Part of a small language model's weights: width 224, MLP 448 SwiGLU.
Each number is 500 + 40 x the weight over the matrix's rms, rounded and kept within 0 to 999. Layers, rows and columns count from 0. Numbers have three digits each.

# layer 4 MLP up, 448x224, rms 0.114, rows 144-164, columns 0-223
525490491491470417526471460556522457457554441525536511553517530500512558467465548498495446560548447456438555461549528505553401464528546490384460482507517436481490497495464400503514483428518449479544480495500554545452513551526429529529483520458537557462496510456487494502502511457570340461541448503533558565554511556507546546516552444473493537471460455479437534487505506584445467484467497459496467474435528581481547582503503529468512504574451536538547503486430502520555547453446492479477484521481480507488463515462463507505538532595539540514499511546474541550494486525500562608527516506522466472406513445429504491484501537496499527460498484495563532506472488439486497518474
459484506496572547513440492500524460487480459542471498454509560562531516503571501497465515446431482442557491485469501515558487533490495484510513434515560447547489466456504584476433530501477531521516537536559437484560520489531447538411544562471518471488466544512440510467521512491480495539478464515521497515560441536487512531485415503513529522435490498419439550534534491494535523489453542450438524469437489520485506520477514479531441448550485520461479515486483552555498463451511504490469527405468495566511461506466570479530519452525507504505557513548521517501507481532557486456470471539580464409521511476470497473471526479513522524438502524453599468475485519485516502467470
463519515500578535442521443527461444449535463452471481448474521478557571504581485463543478525543499492456450533507500525447461473424541495523555446473484515518552495536490483475484472491455516556465502510499496533453541460465551531543525450451556549446525484515504428524548474516465513490466494538551495486476502455445598523445490542523530485410500478550422548519457490485552483500481502452500474483528514515495584439426510467493489515560488532501469529533503450516498422484442402563444474505495548501500537492520439482484497500508508500469506508477438490525500581518511499575504403552498440515524510475403536495549525458549532559540483504532542506570475499523468463478508
572452455535501462523519571523465435458584510525491512478451515520523473402451489597374531511492465530443464457489495448523593520459497543524504516577551511463569493500500558540440466532506534535422522521418633517445467490510522524506452558499506527449558521522510532481513428528525427569508557459468489460500473480507451448485432466519459526426498458515445491398528528520469510501411515542504536483483519480538410512489422505493493520540464427497488514528529482566410465536518502484476506520500472455521574497446568449448500509479539499489542529485498490438458484521586454497582523510495521510486512472505446514477491528555432506475501488450579472479485527465510510477518
559477585496521487500510459510493464438439471495531500508483464450528451453598447492447503544544479470513488574465572521511497500566471424419504500469492455500522513521511479456535439491447504538610436464469483504523446451473523507516455524479525481476435460557482512535451435458441505542505537448510547519510472530490470490478440492523483562468490456468463531455541379522476481467438566541495558496503489557532520452478434460539482517491538512546444531501635573461512499498531540456531539522488511542460426522604553444488594505480562487583494486531468497531433478514495549523491506528508463526467578533472451513444456534484499552469523531497499564537518506508541529488542
497477504551462496470511511448505528519399467516534502521498496500552513514491500539549557504457543491571570507449523495484507520539524541586466487484430505485526581444535446476507481526430490583541539491523507510493590424419522541505533429450517556499553493511485503493517494526465445498543505503536545509505516526520464440532551507507486596487550519540499502420516570512433553591475480515508460463497536484476495573529500450499528551452509523499453582477508529525557477426453499568489427454507473571503510522451509487437559560501480447496536509545500510498541471554537557513520513498520479494530519497496477489468460573466428479512511498494476459481491499489545454465475
546486467516542497429471451518531489489513567524431508500556488458501456467506525484509508512554450512452511509554519494553422454474541549396525484452480508549506462486527396519530511530557461556504448465516496501452506490493502520518509492541532463568500476508571460485498425520411484444513494419509564529480466393459504447487473512474487556570436572552407500525572533502520458478458528465516475505476501533463472481550578526459468582461540498564452459454520624496486477482532564531533494516509479515466532479532463533552521516552490498466558510533512462427449478500547516461507461468518499497494440517415513531543459500546559553494436483484546472494483456481472504535565
456482510464495438460516560520492561493506510439543417444511444442408477514446405458446505482476554443586481507514407501545534468552539516471479619500495513574507422448452482548485540488503498536526525469563503416512494443516454484494546517499549543513449441489494463535546505469522473585522503534521507536523525479463529515461468446528535480517571507412543549478493452480497551520470487516540511576529521583458583514533566490542511545468523528482464518459546521522500563539381508517485419457517461546462521520546496497511494491542517529503499564495522514468493508569505504536470533445500516505526454506486463526496482572503452557578464506593480472427533457538514495551530
506486532448489427471457589480528598472508524441473510509543448573577535510494549453565536513528502443551482489426478534506475529501506537532503501481559469601517400516563519513569537515550491565496548470587422496575492512417505527545505484495550539447384513604507466470524508423484551539399468499463431506539544472520567580573489502506560421441561499584509471546536470466544438470520515430451445510466481496461561432521530617450524589430502459560588452485470506482537485560499542486522533509551556497491452416472459557462563481522465419449541427521559564561527536499486520479509521520493480553522537472553485493511567508596540503392465542520495594550530503480437441392551
549494448506486508556475507575506499526482534521473537461440464428554471557489434506525460555493515514442522576461541502488507514418485507539487552513468456458501489491556441475478512539516533470452513535531465508481526472445572502468430507479491521543498534442400522518445476498545433478412462528566458455523527510409516475422455480387442508514429602488568461499487527499546474514508544519471508451552490471545485505599520480519504475514519447555551469515490500490566477526512512547468482453453541455546537550477451454551558530549489490561486429478487560504536468439454486560509454525532458514557512532433495496516496523505487493535562518472488445454480503531556506543528
540486507521418553493556546483472503478472482551473536500488482468513523470490510487546562511523512399550505413543529508561386514456529438522479539524497529523534511452570529511492501574517555467503552458508442487397503502567458475534473489506468534594503429488549472500404571514463502563553451532520458553500535545548479479516537446564540504552525512480525480523530532488432547549478549543467539473509491566510513476511471524516538506519484526506487501489486513483435514495513477433519553490546540551475571490492522487520507518487513507576515421544471495527469545501556534474465516560450570536432495436512491465547451520465509467436412463469547485512529530510527530526512
459471540578471507516487525482519521547500507486475498546511526526505503522454444440504448480474511456514509479482443540503526527485509499531440466479512499472408471482525511420500489513538594479548467440481445495423537628470481458471504453502467459495596504586476581465475476433492489472548514551527524508541497488478519467514567497495537504508468505458466486484578527511550497491514537554525452508556453560450492407417451507601486482533557517498464476536463472511455506563474422571438489586460470467504523541497505498467525586475553510407458525518425486539555474475512474523499453512526479492519539487457451584448466513509430582545523558503514486474482515490441494519509
463508482536533502511557535472561504507506555550463480537475441468441453467542540537490484510481509518547475526514494487548489512425464446564511476485496598454475475412471472530503471498467473529542468472555517530569502434447526490498526527457531473435493523457446605473518537526499456455524510482505541495510606448458459525540505485511501569518476466420520541466441414455442527471592459431475471503489511459536521486448502517477534442529551508486457489497451492499559496448529574499546461507474485567543557535523471513512467455506491481460520519499484504478528459517494443510495563453473467529535419474448480452459523521479502495505558499529471516492525416565589512454501
432485534492457558477446490536469490439520549454529547588515517521464508492596495506502512552469503471486457498509464520445428532449470456524445509528497465485506481519443556463487548491539485530502490477512520544547514534505467484575509484483471455458468479582562452551522501579519420437486522539450530576470509549443511570491572463483499492489476528507447561555507516521497554477439486543501441525430574423530516488488459453476491489360461505512562505504561533479459416522531473495483490525548524557500534438561480572465528462544459432437561456450533536506469468564490524557469484495595504653505496507536488484394469464508554505517472505466507467590560516548529498441491
558505463546564436449449500534466476420492514436527544496456493519470496531532574506475524537432469506431488490455486388472491492493450458553441494493464502472525549569491537574493501476549414500494433522479510508483464447529480502454471492480427476455461460483528522525506501538518492488536517525434529487480512546575564472528507482456463512504486489502502556473513471543486490435505480529488516508495619495465533573589417485557544533513450493443466508474514593488521495525493433459478444573515395478523542477462475474494461597486422513504496567560499530598498397543503488442509524483495483454425471518476623583546436558505424516487459506593435549419556514586487491499460
482572451471618532465476496537521512545478444516518424536529447528498506495446504444510547486537462480538450534477501510602449522544508557434583461555483511535502471580582517493568530525484468521526528476571534539479510499434508583484594462524425491473498477530490579486453452617535496439532460445515484479538570487535527491461491445517494494496486438519448497492459497544513499535575487510583448484552528567406545488459547540462464518423503480525487490554544536498487534557486547484496465540514492495498547475481527509573501574486457546558487484491503510575465463453514496477433484491440477522518478542445500436444505495550502478608460450516540476512525553538482486490498
537478522513545571462548498585471475587512516505514544497453561521534549527428540509482477514425482506446480519534530460492536474481478441491552482460445496466411548528537505445499538450536503484496511539552519503540532500522470562564502485494478484517561479499459433415520561506497468501476528507519502518530503440492448480520470549449536523469511461481487495458471518473555528509406476493529475452481518407520490537465544465527504532457516489484536518489459427539455515536485489495534481498499559554506458504537515504572556438546480499501501441524436496461515484501465519579436526486572451514479485472515501454494498478499580558471483490425483500509454522451551513523493
469480483470471481546466536399502453441474461547480507478491468452446496576478575541411467463493462555450522497449487421542508518480490569537490455518567441498480530477531474476442502519433525606496459502507489510601490476522481429475451523511503528483472455522491537569449530415580509470432525556552527462429513497492455472493473583458541529449489465510523428558426471457593485486494537537474515539521438464498483508610491437504526404572582533558434549468515424602534505443490524445554502510419490492475558556475532429510465575499437500482466527442438601514461441475524516496534477395479457499465508503427440510467566536493477437507492540526483492523504448527565544517505
479416460502514504567521510480479518406452510471536476486469514490467430437444562459496487481402522493482531595495497493474515517434440559488557567463464552483502557573509400502512507590501512498482517529478545505449525460548507535473488524516522496509494457521467502501488498463508460513466472484515521531462480489559520459514430526533476487549497546451499439486532485499510476486467458418554472588437443568476530455455503520535501514506519508574520516470436493516486463534443500493504449442469466526470558501500577462535570543504527514501480411429486582428517587492498514507503491507446514558450505460533483448519526497559548462456569522503521492444574517485531512454491
531602561576521470473513470538498409466521474493481441462518534532545563519601526515532517493513476441488474456532479494519507536472476570446578549476465520512503521425569476500469566477499528591483463464492522464528542475521464517489561507435499577480412520525545418527531483480444502502489513461502528503521555527569543570493462440578531538471477540503440546543471559491443500481398553441522482495494467453543515560507417548540462500459450641475590458473554495459563533515468526510478504553496472534489532479437438455513523520434506447503461572550501420452477532528518496523541503553513459450447507488503487472517503488538492410386502460507522465478591454491503533456489
496527480541539515490531551522410465470519521475499450535539534428445522533497511532404507487484503466498517544514509478483477516458533559538484497561550472481608522506467514482504527448501577546567488617460435500482479488501467534473467523487509437535544581576510486525491533435526513528524450519588475463516448483505440434488484552438404473486477536508425522454528549497559480448465516513594499468549455550487526562546480513559494445541478467532459450503524527509546512511523520482526429468491481497458443518473560554522492480567511533439521482480507476460462475426483551493499483511476439430515511493545574528496466506469457474509520473419596434538492534455472489585513
# layer 4 MLP down (transposed), 448x224, rms 0.108, rows 144-164, columns 0-223
480518481549481488524465529459508531440517546567566538488484510521478523482553523481516505516514568551456473431507558516510562450484556513463463597494432440531500519443457456458491546445488545496474441551492544480484462483496536522429456561456517427480481468482472533545512466475495490526549439466538515492501472544470545466446521507544437470529492447517518557512454523495448501487455471467399476525463443465475539500507524571408617512491473439551518621475462476506504453526466503498439545510546454479524555510459408547539533459444526426518508491527510505558479616451504492535526455551485482471563442551432438529495518491474488454513517487568537486442488493512560508627492
519523481478448495522475495515488410460540503469462432402483524491467502494494489561490480512503472502633490453486595466481496531445517477537567506473495469527399507523580537534506505521493516504497535532454482458530483492592499529406516513526469509505499523493488505438478500560510477484492527458573505527480475534478477508524461478578538540502441527476455460509571520593486462438476486462477437513481504459523513524557439454527550432452547478476486493512495502552490463468479512515477499537449457465531488521505424460454474479552475553468502542534556466490527428499426496515544439509494428476612479532510487492473453526515507481538540502451551473543521559424577504499514
421492424470424439476530521542486421478535543489533533487445624541464479511474479457506512502526479445532485498490505503501511446525556426474489503430547523494453490513506497533492461513444527549451500471529514472497463451512541482546507486499517464531480490444481449511471532590532511497468477530526486549531597475484441539463458493474500453440438538543486461494469486473533473597457534489513505484514497504470556486438463406508533476511523498488510576482536492505501404563430478466504537537486493514459499469505533595383527468551469490504479471448530481534511505478532483531472458445482476513588565510527497548431537477490417464558545461500447452510550499550474504558411
562528546486529499477458548549533443480463491533555490489508462447573518488544498481548499484394471484507542569474531517497502505503509528520518515548557480458388511485456492453563525531509461523553467501496480542463510544538522536603501492549424480495496519489534507430517563418524522562526502563452571482506558531505593514557541458459488467595462569506543463540478462511550535441424506499497533457469511512571522514421482515440469574546503525509511527533532504467510484520439503527516502482382478531435493451560475561520460533476483539518480470544468554542495516480525476529535559478410533444492507461492474523509576461518494543495494515535442458461489552570583536481567
501448482532469457485552498473460522517516520534556439495530568576534508498485506488559517502557478498441457488549470497480512412526537515576606515477478542507524458432495454558405480548499519453508557578465476461552490505439405486498553546525488493486515519466515517532507534522576490518497471450484576522525489500485480470463541511452515492545456410508475508507439550505478479504485438393489426481496523508495453528436498484460536528518454551485535555523513540463476502497458493496510464537497518535448472574471517473432412491494464529558462564472413578543479586509533481401407559513507548573543500554502493482477455479480424514486490506373531522574488467476406513441491
492500494499509475473492489469466506469482504473566475454478454531435490537546477509467479507515466562513471524468500553479514509514498534504520476486523477548543460438531511496474428531496498521421577533484496487506499514530498495478497480445470506552529488526510538470480522607518499476492547432538484531461479548449483479591485455493413575487487517535514538500565419516478517584451493475491477499541480500528506524516499541518529478500532526565493555538532492485494429479491575509507441471493512573479578528461515610436472489480521407537528483528507437518449440513549513465519504475525417603583514469543444583487491552521438514533487535542417461531454491481510488491531
471539488492537505462482509545557479505493512537584547473586540500529547474452489491518559543476466539476465492552502519465480485505500542507522420475423489491478492517511475460551498551529389526479464541448510458455503443480564543562506577503612460533499536497469463478532431519524450473501476432447504588489534535465526490526479529527547501529507463508516524469575525483476497557531534465512500363479552451491505474484446468489460504548471506594520505460549539466508513556525447506460459504501578422442501481458528551548499470508547503551496499589465450497454456578530481504506549561477429506500499556504458476521542488469583497484484532559414507593572563548514564511597
491532501439529454489464539481481550574500574454460456532460469517519482474501480499497443512497467479482565498452514479524516465525543499452479502518398486465514504537494548520479527551518486492469566502533539553519497521498544566491505509529562518485497495499592527515458534486456504550508486486542562555479508509468533481514504545526553444531505470590510515481471524465459523396586501518456519491463609537534473548541527498433461482510510482487506531525469426487470502453519482484507550506541432574524499497460507617524395523453471498504478588521463530454572487526501437468482504501576487511529488527450432476453517514517493446496483553604533494511561445493538569507501
548453500552536439548511521490466467516498472458499500497371461557564532530562535469496501489561489527474505509528559481498487559478501475560467464458553451552535502511487462531481491496494505478469476495390484489521552533507525430470489510502537509561475557467450513436547492532566475537517426532451479516545455536533478462505477547453501489486555544479506529498524478498461463488450517544524450464512480474482516537606498471493480552474524472447486425527453544498561480537446526526509519525514552502483476492560481427484393578517468565490538447548493550539476528582450509523506466495506572560523439533515530464486398527483472495491537458496456451472482515484506543519597
438484495500428470541503482523562540534472531502508523579528571452473451525520498492474519506456506502510450518584473478484492583496462554456483461498509498476504606541467457516436509479564535525433443503569393525486550514533508509492477494402476477554506459512484517497534594497513536492512569522519446545512533468473450553493533483516439471461477490599477561484515546462530463540447516471510512479513469450505515552525537485504542434522479453467459498505469523489527498473497502484478513495504460517529481491496571394469507486424520485557541455471471489479536573508518577425468574483467544485496487450538537501478518487475446518515446524537485525536487441494471449456580
468500506496556470538462494522458506511506451527468527519431532487471495499552519511527579466482514509499551527459463549471524499546403496420500528462476575461470531502532547540489501456507475527498458529530490482475499458518532448481506453473446495480568502499486427485562500469469490510537440554445473487543463521491482484499522529456493548454517448486553479482547479460499492501466444486417572424475556386537465453476565493568551416517530457468438571518479452553491497475532499515445531504497560519433510499494509541458558548489490515464563457515653415542575522558451477526475518520540520480572497486459505452489502527558493534532513497525523585553530520513550517473447
440547508478528508540505564536558514501450554433542471541474549565498509450531467495470476452434518525567503494471511527564439489479507488555507466515471523510582450494528485459494421454496534452591477437490469429478550484475504414552434556485476485473439526529493566517497508482493394487529557526512453550520523483480532477500484495499516519442486556469495462442469449509559500502439550515478560549519524483478520482462510509514406583464510492510486480539549542483483503526503552461511542438576455412550532517416462487488501391511520488452505462489406454504484479486459498557531480555525480467504456492566579540503499447495527510512526535510437467471540434549489476492455
462509462549492529519486481512502504469521434482522491476516526490477482522459448424471373502472487461525487508499463471493479532531503548475462397567452453480541521478503535526457458488556492515482484559484531433460558430528541531497536502519481457507461455460447461515520465551507466518524568490546531478451495468531529498597538451516539529536487452444499523504492486569450464439530505424491566514478503523497548500485526491506494499523574510494562494452551471491506555528440479446491511552431467447494480491492543429486560473467546468523523593464480495485568455451480464506492493545522552528509472517493457491535421423493456529538469542393528434441529477490431590490486
494514503484480502514489454492429538547519533460490553458487459503507460460495480532441512523479468509557475461506542468565460518496579513479470548491447578536510466519529527567453540525464516526459516450500451565534523494527466491471504498495507498534516542520483523536491467489470566524475569474403586447453494511418553492472578542496418486427527433544569541559495420469500592472423529570490415521490437562485517484442456537535486459530494535486497524513526532564512475477558513465497556540487446587447521531460569607468465566546478477455446548500584495476514445434524504505487551524581435422483503473474488475500532557559513557495513483447469510442405571457560507533531
421599541518597488530543502492524564473470457494554475494509538544470482500545486455455508519423559578528503489444522441492589471522564454538501508462518486510543534519502491502484506504542489573459440530471459499551526502484472443506507536432485458505523557417528536452554470482568498460488549480535510560500515447514604484524401456493516514504521587526472432503514477548492507493520580474521479519478524492416531514439466582494477523493520493479567508454528459497490488507514484476530445488450512484534416448486563523542466454469470521519484509448525546566456388503517434484503504490380422451569476517467522548557508526436476529570461484519483530495448586501536520465521
497544571495497486442513478515555470483526598503515547611519491532506506518565511504460548485472510581564524481418460533548497518490475495540527547504565435416562531445526503489518506503496536507511468449464526478536463524475449520532490509539508514517462494536502475500551465472481487466550561505441581496450509550492568391551521493442502487514449537503538546482585534508567466512471462514531479418444450423470507501500454501466442480486535526511504520542542477590504459568431473477453483458495530481440511497486575433553466449478431578509544525581545504494429551507500521494500545552516519476497484482462604547525519534516465531453488445572471483450539440508543466528468
464479583546424483471517523585504416482492515488500503530465480455519535495475461535415448566467498544525483452535512559538493476539482541402554540500474464468442472491485506510552526464499489507497521463510488464512526454478438491586499521604541522478471493488480433498508529468476480440495472509547487583567495559498514530462448526464564453482510518448512521468510500489471507457492511495462489471548464523527454451455483441461534598506541554482565525500509560513511484535509473539453496509453540547455514508550493543558555508563553522480511523525508572495429497547543537517405468455562444513502476450565452483526510516515518450504529555550536511530475544445502553536508
551534453523524481453446498531501485435445589499536452492534516510509526516487543539549509487540556544478482483562494511504529497498529500574506608486531454524452501573482572519509442446446533466468461506507437449577507454529497542499509513616505546485473506505490527471503454481520573498576485481435464548490552462471477474485449494508442465540560541456536520541502474461508486478452442444556619492511580432517496458438451559540454506521466545448455446543490523500492526561505567577536483565524558473503519450441493379498479485549411441559556484403627508446462501530480499428418540379510502466522536564499505547520423525493467415603570433499476507527470570493474495492462
510472497477507521478534504509500584539503410527511548472539532523417486478522401452491449493485470497509497472424525515515525500464501444425512495530474589512531495475488453491461507414427522521544500433452408458531523541518503551484479516488478470552495519404492482511514534517492476491453533479540572522510527482491432491447544545506527526409501533480506550511591554509469488542549459540450434452564520425511537539534488430395476519452488450530478511363515468613516507522507481451465460452526485502572478542494572413580497490424502544497524546462546509563486499482542432487491496477557509572512447469493550530499455432481448522518508512450464551514537404541513468504476
544421516425533439468518516440478520453516489547459447487484492485534450441545542502488508479587466521546474489519485554476571478454538482430463492484476438452495542533488465512435498501497587515498555559407489463465499575436531506518515463516523563481522497487455516529508451465521485503536458487574480525512490483478523505476561553551488537525524474434493433607565453489536508466531437490533551473522539504553510510567478554515520549476469441484416549432459498474611491514510517450476466504513487446542503448538412494552404489500511568560551498471441528472500517524592558430509490500523509511500484444400483508468494525506458467426458513455441541567539479466569529476572
475451544547571405476512555493554493486474438482475510490555465483531514468512565452460466494487523429507523505500500571497471450506438511500488526512508436554535449488428506469479464542503470536504492480454545470500503577394499418528495520483493576488525485452518510504510470427525429428510502533452443501509500505523468522545532481454447542489498500584533428453491464495497387413452504466531505424514557533515465558504468483584585513549504499495546461493545503492553541552540497458498548378559535490473484526498510487428488545520488474547498436456470492499467526509460505449502516467475532454466465502516564423451497481554508588532463504520465491558486534499529611496465
# layer 4 MLP gate, 448x224, rms 0.116, rows 145-165, columns 0-223
512484494541506491476577478509466505509481502480554533581505555482413508533439487523510570513530507516429549514504510557509568504509469430516480548472542525477473595449486428513530462449500562437473473445472540498502506560506513482543567556515547520460517472424532511483460525486541558490474475525437529451506557490572561538474555506438471568504500480525570517487464467494486477512530517510486459511545519513492483504504488505482473516521502409503512418512550552514488549570491482608534495501517475452440544488473473506484570504505457524462463510449502496545588513477446440540436542489467534487471471481497489526547479542514569440475521485439463509513536484452493534506480
521536480464489513518532565451530440527439504470504503464493460403495522437535548487492546536469510493530499488486532491488477517511412509563451485504511541503497549486508448495512569570484459458502487520553547523508501553517537565451522563429410503456530529501488594445505534478486447518592510465521506506511525508524486498547482445490472429491542511460537444549457494506505460505582538507580531550512465465523450523508481472461549502477440495539551496535477480538561577532540526433497483463508492509499476588516542502549467483522583544527588408488580526525557441505491456502467593513468514576461438504556542486450486547484478518564479541461465455483518470495589566533525
538506517583524456458527441501501525478515538500457462507452525561491491440511484485500537568519495518465423462506581533564532586478536527554458498531514480467578452429567487529511504501492547556538567462498556532457470514465510474550521552515490554451528480485489523497492468505518465474580536512495546507472545539537522482472521492573461479539480467499542433426482502443468511506490483537491432499496549545542424470447491527499489466488464504496489447488478451521392495534582482583513549491383417500484498458490543380454548577550483567488581527436550501503489435552554465509526495535506475511563431614508497458547449537515470492518505478539493515482445487507476511512496
546501470471508487492445457547486462474450491415460433426484540514471518565480485528512492473464494499559544436496448453544510563489507508493446531512455497534471595442527595491492481493534525467463478563487550495465502505472518480464526479473521519510471477528448499467485459514520551481560512523417424442476497512491540516523520583565523430499526553500476475483464557469465561573520450492523515477479492461449525595465575572532510471456451510480452518488467437472507506443559495529432478485497500524509595557469498495482435420544466498400546517506530456435484506481467526491540486518520529510506453450468569540475502527441484453423524455507471490506477512444501524507477
430459561434538557519499488488442472520419499482494491478535442503530415515512518486543491488526525506517551469503473478513534473604506524557460559495492517493527546486458471451527546513482582511525505494579507440504503504475574525506544508459518477513532522520513508510483509514514474531535435492496434587491478518532424505586525572497544514495561493514525472495500556523524539502517537471547517478493547523571486486513510481559503496478451516514505540493554511510553483456539514517540455508524575546457462474564430430492475505474507459468498448559520549449474507511543517484458507517584516534503532546526510472453451539469505478466496512478446478468505477521512465487512
427487525546450473524486534528461509510502440482427461510424455495503463508495424501483490488487585457569504501520528494460585550443462488526521520500595573464503452533529504565491521497438547507521542475474519470516486497474477477455486501522495486477431546522525497509463545453493490507508497554458554479602496509508516557445506518433507472431547484579494445480494533485440477493437503521585532499499467545559574536394502521495562421478486604422534556581453372496499437486558520475522534448500529464565531536433464483485474432461509512475536486482460575563499523506424499502505487504444570496558439540529537522474511512518489575493446517528492558457501523494564471527476
448477465475478403490524586559476488520522463466507428430480458442461543496430432466428478440405537529535550448505419463586517506483509456534499624498553478599498426484462500549434445513479511504525476458553510436516532516498542465543489485528503528506423480513487475510533514499537517537447485518510514537504488498490516480493416425426528494483564477417557528506473499502529483543493547457580547561509434551438541544487514432534517460545545469476497581552559525484471544504463464528505472436473431517365467487521545467448484524475521492479481541504493528443513533544518479491546539459459531468530479520490502487503458580468503525546462490555515473445547406551548502517459
432520418514522607468506483576547468480518470418477511545536485473442505518508365564492506456523539456438488441482451520490558519548445560521423503535530476494478498476486469478400508548477541583435555496481546476438511466500440589523529516452449505426547517418489529575510477542407524477492538442465508514474583439575570526442555417488527515562499437563501549488576473537431520420542487528554453570502467525514561448482523390490460439462442535425552516423530510458397556502586453532475458463485438499546539505501461564507563478514480474536472578494519432472556417506555519536454429434445588483459547478490517534443574475535447426483531445448479524550440488513549502525505
410534577452510423494541468456536589507559482511497522497566454509494558469535514473516533494486500555457506450517457517473469524506539496469491442529514601485524490452505495460559519462503486409471511474499511458551514483412522500499540474529496535485486514542550562512550514514512507554538586478481506521481481509590499449553574477574492460490596470539464526497463498580517508529510510455404452536542484495480523447444454490468457507469495477495472523433480483571481528470517510473478511556486428559485464448526514515556533508481497499488486501511485395526437448553526449542498510480511519508484466490513527532471515407472492506484466446484521529492536520466534560447487
492450478541549542585467557534516464521544500463469470456537528508498505505477413507484429554498519497485533443486464494500486518574481543499464402478441506478472537566537457532477590440473510497455528561536495505472440434505521522507494487503525563530552457516499494541572443421460419468551484412426459483523439551492512517539539514517443485482463505520500487441534489516560499547506506468510498486565491516432520455531512514542450492436497506503520619510513460526512520443527466489568501533527469487445497468531484472493510436466529494503615465526521471481552524446506560511403494488494549433539481507487470500502546460544481476537487514495514518482539411531551496485454
537493486563528461507545511465437579540455505513559522575427569505549523422528462583496455517455454494495512451577527476507491458464412537529498522509521558474444482523469581530494494468407487467476465531459465601542450452506406505512464499536513522514477436514488488473479528460512472489491454512438509528514554525438536515577496503482536502483496474465537498464556519484569453549466551534519503540517461506487464541473532513500560515455542584508485510541480505441464537514462561490475465545510514482453408509581469480416564432445498512595546436497553509483529506539502417518509544531565535557517439502446475505490545471531526567424462524487540430506534473494522502528486
458481531478493542526459481535408483514482497414544495419551477400481404524513505501496449423478543481507657517502539528519510546556474521440501502535434533496490587564485499520433415456530437445473587528550512527453526460554546512499506541435452456556495457549502529465474476504537537607501459546463598468525527495533530461452554462563464542509418444511534526522458546507496466501483594494545521510534585495521559555472536483489492563477513528510465519541521489544507511519464506507416576443518511474503487580506510413517480504526495409483435585511539491443500514621485469504503482497534572487482466458441483530514491512512502516473462505486545469502543506484523516519450
540517492559548505536507550450433560469413469544503461441468475496520495451434542535565597409500537518500493495525568500536572461483452517532525511517504485504571507503522510425588466508489583485510474457453511494471496538461512536521548535543464528460468537431459492470522491455543538343422496488512481477492523494486505521496492594481580527436490502497489449483511443474417473516414574440527474500505416594439467503512478529502569486504516479536467500477409528509506525567488445493559497453526482527517508457529455557471477587489498567534501591438475452552504502418491500472596506495496490533520510513475464576560526586450471507436573441557523556418491457481488536499615
508508562462503515534487562479498547506464531520516528498483476454454519468501461479459578503526522478516495485407455556509510533456500469503499549539486534479528530562515508418461555511524496532518545532510494493505517543543594576475554489505487462572453469511399487468500608489467525465557546424509515556454475480503562512465510597479491548442472484481462422490492522529503506460440465599471565508543490470456516512562483498534552489491525491520502465537454522497485518513471422474515492524452478593500516466561513519531534554491498446490440535504538486557501533497577510534438410539517503439533458517399536473550456559537456470486519516575514520414531506466531420566472
568498490560512482505518543390486557510491556513470449392521495571543514457499448456563488452508509481354500451582497451432478483536441500551463478508459503505517526459463520552503487477501427408446513506497508496542611447434552466502446460489554465551434476484495481503572421504496519481528488418536531451544469526483507543510468527518602486474570418500485473376468455521417485440445522437526557522508512520575514493459507462492522497484481544476552474457530509487511566448516521588496529457572541515559482533516462520528482480484557458515511499477528470548501499534505513539518543469537468530547486449515476540499474455471523522504572532495493491536529547478478455479501
473489483466568415538482515519553450443502502448520484499511539495452472568448545553507498496466498426542522530524508519522490550476511452515468590463469529452472425457479492450546597486513469512469543480497433477542507545461518481534511529436535505581516430499439526561495557493558513471490401523449503510436556468551568505467566486572486558475555535445490490487534542452450492467467519509498443505470458527484529474552528558533519454504489542474451586530465542484495543503480522496393495496472488404515517432478556522515531538480468531541530546490522485504513473519460499524513506522500492569491506479541548529479525502494457485459444486521558466518551502475509508498430
430491451477499545559580516459442598446509533519487550579402486492480532490496566515522543477470456623451510426480443472450498532491458571536525450461539428473505496461560476427547512472436472583501486504473561468533508464446485391520556614431547522448451498471516504516515592522473517513438577561524488509512522529499469535524513506494529568414497448504492443505504492507576462548583507531568408477471516526497467526523503473527492531480514419539487545448549490550528526462476466483545564541481409467470588478548487390534536515532518461478433503559476505521479489504503545565527486459521530479513555469468490514503551515528505558503516490493481544581530512484547494558534
520459565409528491495478519522487513469584516439539543513541487439494455463437496415496548522429546529538495558497512558483480552409426515490520465447489529469478541572429430480479489520461502475492546498477435472470534409546511503475486496512507541524546465505466507541522478482450476525489503460502548472524501469461511518469489436531504512466469475538500522555553474485467508499444471496514472495489483496492529510514489486441500526477527532521533521501444466467474461519519494452504510512446469496494494493450514490583602499437520474499538483478477564488547540478454447458523503444476444561474423453555516533491515537459459412518512557551521490495595535501445534448591
467521546521526449455477464561502524478499458483489450413497476514564522556504502532452456460453535447502511490473522526535492454533450558516462482511497534527498514365520436462483528510557473455464524480446558481508562524534591494507516514500493598492502539494499471501498445485491526567423457487448593439511603511499515516501488505600500504499401523500518517501482447479444467530524450448519531559419538446557537452452463499545494558466517564577487459454454512522464521473399414548537536531547497469519518539545465514560553496452525449498487478436479491516515530524569452559503465571459482418465411478488437434507519399483457503484585491506427437489544464436421506546537
538498533551532502435559548532451439520494502552486502468565556520518473505505508525438472512494474487445551520461517453476532455447443478487478549580587486515463473477417523527468528521460555453511465553475452508497508394491530527518534528512474514590452578520477510500512541528461520543593457524550484498493467389464480428529494565485500558484525537454475487524505541504564522535453466442474525527515576527463521525474485468561500549599526482569409512476525486488500511563481577527550573481439517431500478445563548485513533455564510517514566449540448496459458501457568435619563468524460480478537542538499471552538511515481455505532534467431529507548494522480595438472515
457547531508519524523531468491456497453508535458504501511518489455461537433597499478488574502453534441516461527518492504560546510445545518466474491496491527493384471538449491585411442549526501469524470518537445463505518574506488512548527453507486488526479597548519488532565539531520509456482422478554457495504547523518570487506486498496435536543417471553469527441510501482513551459474507501515477432525441626479515469500499491492459473513501503470526490528449536464506517555503498488491547498527443479504450572477460477524529494528461510466438522505594506503511570553493560545512447512443514426510505500474472461477549576461551501516483463495436579479515449475552494523512